Part of a small language model's weights: LayerNorm before each block.
Each number is 500 + 40 x the weight over its row's rms, rounded and kept within 0 to 999. Layers, rows and columns count from 0. Numbers have three digits each. The size before them is the row's rms in percent of the matrix's.

# layer 4 MLP down, 192x768, rms 0.165, rows 0-191, columns 0-47
105:531505452525514575470526482497528510486507487443483434500503522603485516517499539521501488464464493536484543526441523523514486502464524466498466
098:423450525501534488421526567559471537416484439529520504499469514483477449519507432513509531425462530569480469422582509493480488577524457469447546
096:428441507554450496525519552515534499527516476598496471509509543457548509536489556529553498490509425529466480466512455505560465481551534500567513
102:508502476471503460481445472505536490481518461571506524496474516528488429538512529514476486485550486451506510527524462478470486534531470509454493
097:501513507550449445465499504495423547483566470505494497496505472459519464537516487486508453464536511575534542519460573506478526495470536465564506
100:433547551471492550504546489482518468581472538515525529478470464515489457533471523581526492493490551469434473557503526509482489529527494543521576
101:452478447496465494486535411499550489469522554475491488507429559445505510568497514491502471523507505533451503481454438420470504483549442497462479
104:472471496506496515471547456478501470516486458551476522501588459568461562524519629511447567451483528427465528502487393497488457507534550491522475
102:448479528549446518562544483532449491528527461471495535504493483525488519428463467427504518512498589590434485568505503519458485473507439479532544
098:479545506480564460463481512436410491618517483523550474499507479522443423583524477433521556532522535544542506511519506491513458496454487484479500
100:490517483543510504493522508520443583526455484526443544488555514531475494550498475501504522525541519491523500542501516494539491458519506580522515
099:464496517552404474448485455585476500489535520496511500521559486403496522530535432473537558490513433498488530471492566491465503574555550444508552
094:440611548460520437434435510507446514424467471533541511521479530525563563530428528501512545448479463514509490481497492456505487539466605528491509
104:512439541477562477471427535483475555442456535545536410537551561467522556471459495436523457508463475411506495471540482446476540504480507455543530
100:479530475503493501470589495478459476458451523534484537501532454554468533603543481513499503416480437512469495529546463513477506522584433515513483
096:446470508503477550518479410520596587492560460444530561466506486464487522499478507515490553548498498468473509516517487456436444549503448411511510
098:489540614514521490482493390481468559520497469532531496373433372541472502480439528436491463525493511426462467440491547544510557491496507506462565
103:526495494554494402559490479561473480442511502491497475503505476486547549472624468485509569537494507506537491530502502483561485466541503507505531
102:572466525527478462522467456426518474511518467594458497539508503517519447439468479497515554538468559505537473531540529554491521416489450536510499
104:479468431479461485509526467486533507519480481431458562528506520489434441541476410478474517569530469437519446479546519553546511565555444555512521
099:489528522502528523462486501466531463413485574511509515543482522519498502488465561490482545491492485503505488495479486439438512523522543462473557
105:490493526526595515540529545504476566519494463555521547492441523466507462457580540570529502523465424484547482515468565475459467497439582445564494
099:507519600492482496416501505535520431553481505537519489530540435539542519512497496551469456535552528494535512486470542426514496516494495603510541
105:532497473446490436523524453462518503535514593525533527463575477547584480504477456504518493455496518506540471545576497601520418549517513474529404
100:475506534479511510475501528533502417453491465499432516495483524497530513534488544489377537500536532559498493500485459478507565504457480470482467
098:560515544422515511564529536535486500424505429483455479503533543458519521506495493520432514456567518463455473536461455468547511490488512508503510
097:532475518511472517480475493399464480517405518448533482564510420493494501527511622600525520500483613485515476462455557506498504486415518501494481
104:492530442512580455536501502461511476540529547546499493454470439515467468509503500454440511484522512431552503481416518513448530470439501565570513
102:470468508548547522529591444504494557583519467524454522467528484576459536552516539493528506461422431492509522517474464417509509549460514467515463
104:476503526455463540551450471523501444516433519497558556534470560551503499529564554450455479526475497412470462480496483532462473551564490511441419
099:522518534551516474483532568491547562475521483542429497611463439406524467537520556591556538485573463502490477509540524472579441487545523502568499
101:521523492559528502421406511508537518484471451509527464447550594528518471507542467488437510505509538604545531469491508373497560531456543496477501
100:461505498449505575436514518467473549460588496494524518501495483475509513503543445530504503448523506456529471505517452505465505526450508567566511
096:506477569554431481498543559541508523452525451537453527492548507464458461514525509504454514446513499522489519438499502484501547537508484522493551
099:481502570559505463528509492579536517547484513536516502469569493486531572550475516466502522429530545491521535454566416488426549536525474475448497
101:571526500569485447515501517526477538454530490486522485460579445468481576537501550512471481511542476457443500474523424444503481508515553498522475
103:481512473497525529476472560536474563548542488504541531502498498512461449497532481456509483463482566501476542495499483541478446468535448515541438
098:445425471471470492455436530575439518526447533471515477523554514495429538564531496464522462500527446512554522495543438507455476502425452410499522
103:468541513556472515503494556548495475438434558503494501541447495475502508491484544435488421509557559491568497541485481461450420419457492543458521
105:555558494492532591499569499482507451480571521490486514530495515439480507475515456418431422531498528450497490516498442494542566481449557501469484
100:535453558499482482536515477476449511552529520444435492455449558527493499498568450510452583543539576460456511445481437459484470438483466509465559
094:528501522517428449573527466482513602461527518496488508427456460539463515515533442576495443430536471443499534510478476417541523603542562542530484
098:507491493496548542456411564489472475472523533548494546505558512494587463460504536559503589473521506504513485447535459507447467444470554510495515
105:505514450448556476453546495492481504516520432492491474463555488500591527492474507519510474455472504485460496535432441484425547537515533509573504
107:514473493459492477437500474588494458480518474466528473521537387530527547431553483477383549516549545538550482489523544459507473471577526477476485
106:453533514540496441502531471493501552520468469535521481488465538433461479572456494541517518482500441438476518498417445504436468500528506445556554
102:496488393464541516518444592458482550466483532494486477488551537476447443519559475471534511491512509505541489531435610429462602493520556517490457
102:517433428497524504473493578540548453556483478497534437563541517456526518530536491491513512496483493477577480452424424530520509527491550468433499
097:551554495483480487529439495490452523450546506476515500486578529538523532422444435510454480507525482487497507468515472479525454493437504523527497
101:441468426528443529493490518460552541502435500458527436511531438556465456550387523468542509495512469494463448451576525505565418515542501524506490
098:524501514486548461556516540515513508463493509485493527464466485525531506531467523502491480470444517525476479463530443477437514500518501520523457
104:523446500471557574532446425550440511575531488496507502476527511521478551463572487457500477488474453514540472458534541524552523445495553437483459
098:476522462450515534618476495445520503558477442497534507510540486510489471551473536545457474481477496548447472583551481479395538474474467564544629
105:469523481440490460482510464499515466410525476527489475593538502440559535521526518486464466528482563511472515536491442487524574462610444541520478
095:526512508567500517493482528462488503386465500480504543553487521506431471544484547487590448479490477522416501522536477550508451473507495513549485
094:462507544478564516532484529580476532458507423513516404482484445516486464437435489506540476488473519450484501459483514488508549515544533454454466
101:595545489460470459515524515489487471408508517550495500510413519402602518409461524529429480529512500533517524507517528456494491591467503491522488
103:434511527456480499484597595492512507470552476554516522463529540509522479410470443524463468540423391534473516463561528518504514461530547507476484
101:475438522457568529489588563479474490529422508472489492509451544513526484575470509514496613463409465504501522506466548548490585508525434489491412
096:533513560426501485548502403499463514482541509486497498494511539507511473413520517585475526582577474485562493491481451454497534445492565462524509
105:534460479502546427486534495519512512460558455491416488486498571431498454547479554473535514544449491465457496589501556619473450506585508517481423
100:492547505519455519509468523486493524534503516437495513553455500437553516487464528564487487495467532441534486518550501486510505493511474482517483
098:528524448515549590563404467496476475495451479529504480565491542515483541559474516423473456452487496523537491434502507580451508475528544530426493
099:470462510566504498507506499525487514459500468491431525485512533430494507547525452488536527487431457516485514418518453474531610463460506494480459
103:462461460499487515466500485529482530590557509503509562517481488482471457416523466503546480450521537505492481589502446435476501432475508490421458
097:510499445468459499484502520563536488527502510413440534476502458421447542465515531525445557535505552507508529452562508536538436450466613416574490
099:435443492513514506450562456554562512525568519497471534466516538573386500435553477546551533539483532504578470477471521549550481470503524450495532
095:505438515553474506462451500483502455469487469427520549512485470518468498430518574548509530468521487509546473457491418492474475515483471523448552
101:496491456436489537511507487453474460504469486533466536527506502542546513503396543496553507534516500534498467413508561576492521458492515436507536
100:516450472488590421467537505485515524424569543521484427534525449522445532508505532547492447525566492500487506502494443487457469488455457479489532
098:550516550508475549511509495479515483492531476561490514507470506440510507615472508557499581452408581477527533560444527530479603519604470497460498
101:485526513441511578482420473437499464552517501496477513412505486491481515522481567453523555510509530578439512501553597455502527451476533468551458
100:534525448478495519570470492474425474475500501579533461520448536481468523555520582536531491437500495508566500521499522556472509590526458469492538
099:508460471438469445536517434474452479495475483543508535478534515520542521459556500562521513517559461465522524548501563534499498553454480469512520
102:535528486551508504521519522569454503460469454504488436522482482460512456494468458555577483512480512507503482529507446514471590516444477437511541
098:487479539519499524517557451502448469498453470480477501499499534528529556425554525519540544571500517464465541510573465488499502511429505447468516
096:604497536522461570569476473473474469618484472543477512513457487524487461553528517438550518533474558504485476497428507559506507491494514471523529
105:412459514529478508491485493460483560476554550466491501562489470487476513547527498440512549513518496491482529452476462524533499551527470461508504
097:496488497468455515576551466568469530479619492438478565569514459481539505536486551453504428503479542462512515479538554492583499480499568555483539
097:511555472485496554455477467493504482447486544436504446520529482512502540480568506412440479450468471463525524496444538388523526464546444536502522
103:501547463536492453574530488524521541471423520487453384507476543510527543437431548520492519454473542520530493495516455493495459536467577497495604
104:495504519509415534484430461462503501578485511439564531456529523502460490458420525474487463455519552503473528497460443500514466482494403514555490
095:463497520487473533563528535511473492512440479500533477523450453454506518505519436508557440453617584450397542428509519533498499441474468500520570
101:482490474469410505533529546448563546535443500473441513525526494497431439500474447462543449499408546501478494471490493499460567472445467512472488
096:463471493474458579491538542492499469513496391527522530506514444478510396526541484447488448482448521550526482505529542499472435506496575518437509
094:474477511567592471444508538483499513508534451534518544476459550512539520505531534458486561527519518484479501531517505480498522388539571518531445
098:450479465511499548474499444469525407495504479516520546524427486475469418447483453447499446554584560562569511587435545540590429488505505568616487
101:510462508498526486430522547469450517470508492544525477431618537510502552496429532558476513510476454508475528500542518448533492567498531503459472
104:488488508534535468478528446480549481544485564472495509496523546523468511516490447482515512525572437503504497565493552509486491490544543503445481
099:449476412460488482470471518503510491439538436502459521497441485559552459424490423479562462538507527519495514461467499517418525465490539477456476
101:559563585516441518530511497496521479484535429584561493498501502508596485478526451516471460511486489512522479563484525441481484438537513522469476
098:504530520487546562474521509484498463516552525542403531573488496427568517441494456461515446522520492528459481478526514410499475492462453517435524
097:517553516434485494528460469559493486490410572501510496488514495487564485483460562523572512556427445531484503523512534557481503490503492565526525
100:379546584548529549552429475497511541490483465538488504528505519580424504498519431482600527418574504522530506575489478533473542461480465522516483
105:550502512475543512527471477497568510548504453471491528541552489550480436523451547449434480579534551496503488473452521540445506586470494462521502
101:481470453511502491510420534547500524462516502511497426557499543515459446559488524468490490540530499464484484672493540485450531533472500487491505
098:553553497476459504486498494529471455487435521469520428437464501506431573474529527503539507514479566468494508485490520518560478485491481558581485
099:553461489456511465535534486470515496515493495503469540538476523420510539538489544498509479508514462495390468495477502571581438464525529503517539
101:438502516502466537406475560499471525440506504555503544560511436442493502526561404488585487533616454456513506458428502455568514427575463570490485
102:441499526532568390463416501505465544485497533491520512467543550479490549480513493493481472530399501518421502442546514432551511497496451479470427
101:503479547497463483503508515508504476492421527479591517502482506540533542443454480511542469505463510540491477461486554525438456460479479514558536
098:490503513487521483511554480482487504560487450449529518504459576561521490503483554523435537512504530560562487426509504475501534482497474484494493
102:502525471555542459491481545577506410495536489517526530414512534521441488482469475466486490499529524420489543498519507511540551511581453455488511
104:513458553478492491516510449497497529544457562469494470541477568471514496531469515485480492473471512530501491459482488461470500477475516559491492
104:491503472435392546555588471557560500501505494443457471414449512534481434452569494549544517544455502487517520480426483561533580534525537549473504
099:456529455513552518492470543448533440529542477464551625545514480554498459529511449542538466561579454510478527484454437575519513483458533477558516
102:500535525476516541555579437532440486496401486585552425548444467503460474491497544483392563475482557502429500462518511496452542475550468502528498
104:595444465574537441539515531453440401486617533481511512506442434578523540496466518477432492503575464490516505449555475530505488489517571455475530
097:561553464527495494414546429591523482516505482511558440499474516453579536449541457504432511506490450525482497419428488495561486487483473454540465
097:481510552421497504463513491440531457526523554482456470537508513524476467528508511539513494558498486447493465480556544469537489523521555522425419
103:579419499501492493557534401500488518512410510422504482451460486527544443472532520454527422540513539476503489520539511503467486501453543487523532
103:532500512542472464475525496452550538471467572542509446501495519466490548508464498493494540525529477577606501486512467461515515540478532482508477
101:513425499484485506510515518482529501481511512467466492497509534480463504566501573528527472484430509514538475514522569519467470528556482491453445
102:524487526492517525456410506546491474560535479460489486509458478572489518433447409490463513505484519435514508573516537518488420453550459498495492
099:496494515549496452563523541476599547541451512509496511426480506440585507544451483480518457503520546534428458416585482494407490472461457558501507
094:489483561503503546559489543472525523498512481522505519504466526567528421476479482518505493464570447434464466507487529470495501520507511574461514
102:524434503518474491541456524470507513476502558409480523469496506550456516545524518546491542529487440503550496502479621487470486519462478469532509
102:427475492536531496549501508559485503579487490571546471524591520561478524449490441433521484478480468542564490482498504527532546511557477456464516
097:539500512492418541553447488484536517481499498459560489480513507478494558448495516514575508447505440535516490472498418537458527531490504559484478
101:491470504530536450506492473473501507501476534526521523502540545475550498539435424538545448461455516486532474465568520545511495503608467493486510
097:505565481479449513490475473415518438452514491499489570525519506471510519558442435553422474441496536442609510463512502516511433492484522496491496
097:451554481453501522474474548474470526494552532506557482505517525533509452503506457425503468454499473546420517458507521484510480511440486497498438
099:513540540487536487465517480501509514508501494511482553495495474516503554516474452522493511470563562499450507483535542526516479519439435465528539
093:468510528525476465377484495444530552478471529488414469440499462494487458435440459477535518519465524549435527466486453422459475475529482466446503
099:482511489515460486455510444483483464357450463469525433504512454497546452548548437508514528523493456560508536509469433463521530515475479493451527
097:497457491479475491521522515574582472505539562487530484525444500506489501523459492537521504483487531582503539579554508540542456442433526446508513
103:513516533536484453516496462515491477513432467434460441406478504571485516487518484433479513498426459451526466490539517526493576499469481527501462
098:484571530499521457489459534497470467569531551481481514508485509445451500511430464514499513462460459530460475479505497458533531525448498506543494
104:502493492539538554476438512513555549510491490509468510507433505422541468538511542501496539581460545564492513486500471446485498519517461483517494
101:455520462529538431516465529553519493504533406477454566511553457502489443512543531417440588418565509536479436440460459510540502521526516479501462
097:533458469464496446472545493486545500580570451536566485511424498452539417464524448508532467459572492456565540501414504482506506516528475490568594
099:501480480473501493480531430500499495477456498543528462524535429519441501499495497457473517535505469507456479547430460555454556509518516543488559
096:507480387376523499585545422532443465546527490554520468550507444626516538515497590453466564529475534483528466476550592509507452525447530466526498
106:541548481561457461539491472486624555437512580534514471503437514468558508510515439539461471531521576518448527451537467472461464434491514476501532
102:487544431500476458481510567550427476513505441469499528438489448466466514475564421468557464460508471507498539544450495465564532475508493496470445
104:527518483439523514515501465471492507457494492539491453469522458507473523429516539534473484512429447461541478571472448513533483510462569538470512
095:562545458519524458563576469541494525617536489500477467492551499539491525475536519484569489509457483510500501497470529595378487448523465513425470
100:487507466499496519395466471430491501490382450501513533505439497479480526529472475466467549475521521448540498503426498635466491475450440484507533
104:568478487504521498491476545577515475497464546482469472454468503514465540404557570489452461530481406468489520521450511464519603497555506512498567
101:494545531523482469461489591484527505456522448409552475555494431404525563485476500599543440590553468460501523435439472479548522510512558510510505
096:515522475566527541513556441535504519484504455428481521531540498515447562453564460469516504497474534531582465526437537497530567493462478517499460
100:466489537526512526478563444460509473464520549529529480501489466521514532477548502577482592478495513466487486499482433503523450485457480538416482
104:480554458516440535468521542435494500433590495448505495474384509525502448569485478511517437529424467462511508524562546544518500484579493464466478
097:494528484560454537563501508550538514559529464521575499546411489482528499547499502474533451542517483525569490490500486490517499518562454554509545
100:539493518496554450524534522507515537535483493466517481458495486488524463447454476411499490497494457517561530484591553500562521543474590500432487
097:509460484462426504396550460540523503527536485413527499546481520513507413520460488521523544532481506511554487614534449524522513486485515484532479
102:527447461525473386481533520525541551464541564516518526506504510422566465470457494488338547475450481481560542517502419545511547581545540477492520
097:566554480458489553478452489535441515514551449517412524477576489466562467465511482524503454417528493460538479516495560576483441533522472477473470
098:555521576431454522478472424522643498560489538498498486469456576509526469488533483509534490502530485466520529408454526457484523428513526476523490
100:513421477478502514546504518486455474529483517536442461486535535490524503469468494520467469534593469472451469615532509539453543493488536465519507
094:569463545557561418502520545485497495492532473479497437523493514501507461460594494473542431554548491472460453568474544476480453469537546540473550
100:498470520433471531548512518498604484511474430455499555445579523494530476519555551455474468505516456520527496527561498540472447478540521434464477
103:538579464534523485515468444524482443478502542480402471492545568530483494497462493482527499519403593557486430500582528474498531520520507571523488
102:496458482407403451509529517451543458552501490496434490497487466479437481473523498482515519570402581550530474518486535642522445522500471537487482
098:496512495519504467518465561474458483512449488471512439531466544507435463442589509586493422446518547535533526501521477480527608536509511514531414
104:497465473574525476506538498555471527541487474508516467533492440466526468508510560523512474429470463504482524468465495466553473470496504521479511
099:486480543536388517430550490497529460508522498471551463517468548555474524585494499514608477511487537502530511593487527458533508500492527521453571
101:495544557479542475506417504512491442473479489551466455472504517518474504502484461509558472471537459539546533374525528524557578590446525470521418
096:532428525472490465501481453480462466528428536461430526521425468507530458473491468457514474485514500494542552428433519490485512503519478535490439
104:418563590492472513417506585501558531529461553483482508468626457496459501469558494467523488446474492489515534497500489445509548527516443561490447
104:484487510571529536542608506540535497493499535453538591493468440503450511449526395577473521508483501476584533583510492457549528501503503468466472
103:462468461465505516501435505504540469492510483462512503531542470436511508444472436529474541495518493486542491516526520578457430501542442519521381
100:525526432467528476465422493495543498552534495531583467510434486468522468498549418486531494495452496543496521508492502539418501357467512536556496
103:557520484481476515439445505550474481419477490485474476473504492505524493418495513551512522454480495542425558550508509487488466540515484522404502
097:493492538488548495568465559477544533470506498487521519459491536529515468534555431591489599496490473501512492473478441493539495503457522508469470
095:464535492511442542476484544411518545466474542491534497471559485541509468593455519522495491525528503453388489520551451430512514463503498519473497
104:545481493483500565456494472501459526396543540454598523535483428628445523491495433521505500471453550528539524395504463522455456509454448544558519
099:535476580464427493536508473530481488570432532529443421473526499457526506444516453558594527548431486476510518534506508447509488513437539506530491
102:505513523517492535450481554477500505506452569542492499448527468521448523449498539531434507499559514473522529495478494528540440466481440422476520
104:529443529448527525510431501486492481519513545522463585498460489463487505483430476446445458490443481530503476519542488446538515543494474525542508
101:532503451508545482524555532543539430506546511461521511414503498478476577551513566452524531483506434500475471540591535565531421557565521511475501
101:542442453515546443485507590498536533573648501477529534469564568539500489575533508456489483529486498443565494567527490505554425502510448425424472
098:516545549511473528536550540512492529472456493484483492481451571468459509553536541503533540554493531569517496546500527473470527487501505512514541
097:419549510593532459496439528481595487539522537488508511528524453473463557485521518592460543535442475578434521527540548471524558512454472569492497
099:477507549504535488598481494444489477513467507578562407513505558532554467525520503505476534540541517507422494514465511491516485591487472486508448
096:532483495522495553452470539480453551531509471504480480403577508440483575491547481469502540486475473456508457430500561536504507517450512486570505
099:553552549458516564547488468430478464555519539477500583499475472497541511493506503542518493538529525424511465455445471573521435408513502502468437
099:526500528524505475491471524437485529469495518497486496484508431562454591523477556575487511497531456544472500481486538477549454581473520463532584
107:519521506504493516556552512539452557448417519510451474533487497512512504567497573474410458496501455468422503521513447418410461474548452467478553
089:478512471493492541476484485504470533523465517494564507515454540563480542491492446500444480493557467489586460473546550541513483560433499537565545
092:450540532482508483505506545412504484546459533522485524444505494456533534507422554497488579471535529479452479501460478492471490462513493481492487
100:534511499533542479431485528512496462480550530482426479574481509483440430540477518490471492434500444528460477501581451537476526517514436487477496
098:503430548522542576497599492431460507528535537492509507538512491432506492513496500510544570493501527551476519564479470407516499540508455479560563
098:416534460470530470465511488462447461474493526598508552537488497465467507505495542521532480503446493520506514550486508626542516485460498543439571
100:496438458514458491464459439569438497550477484505521603482566489566551484511469487511537527523546472531354569518510502528473542486450485556543526
101:555480457491508533473461527431497449500457558551496465456567465451479537495521541451493407481582543482423513508487548551489502536454478507508541
093:493510534497494515465536505500474496493471530453563468522482496517518501495540521522538459550476534473450517463450587551489503521537524546448466
104:522586496495535508521477503457530497457526542556503462507497531503526526489517541447436514540530457485520447449506518496489380493501478458544486
099:467462482503537495523512509524486492552482481530463564488470550516564567464469493488473472524514502515493478558458535445493488466566494477488536
103:451532445535465521511507489554439576546481531453518521468515435530466570529492510522480518532411470467524530465486527472529545494574421525533498
099:544462457438566492539484516490523464519499485512429526528508587499542421508518517537459566507544546529510524611468494519541530527413508524497528
100:437520509530496529464521508488502531465551540516448441445451522503533541476487511437582478410566496493453469563517446514532454465475504487457488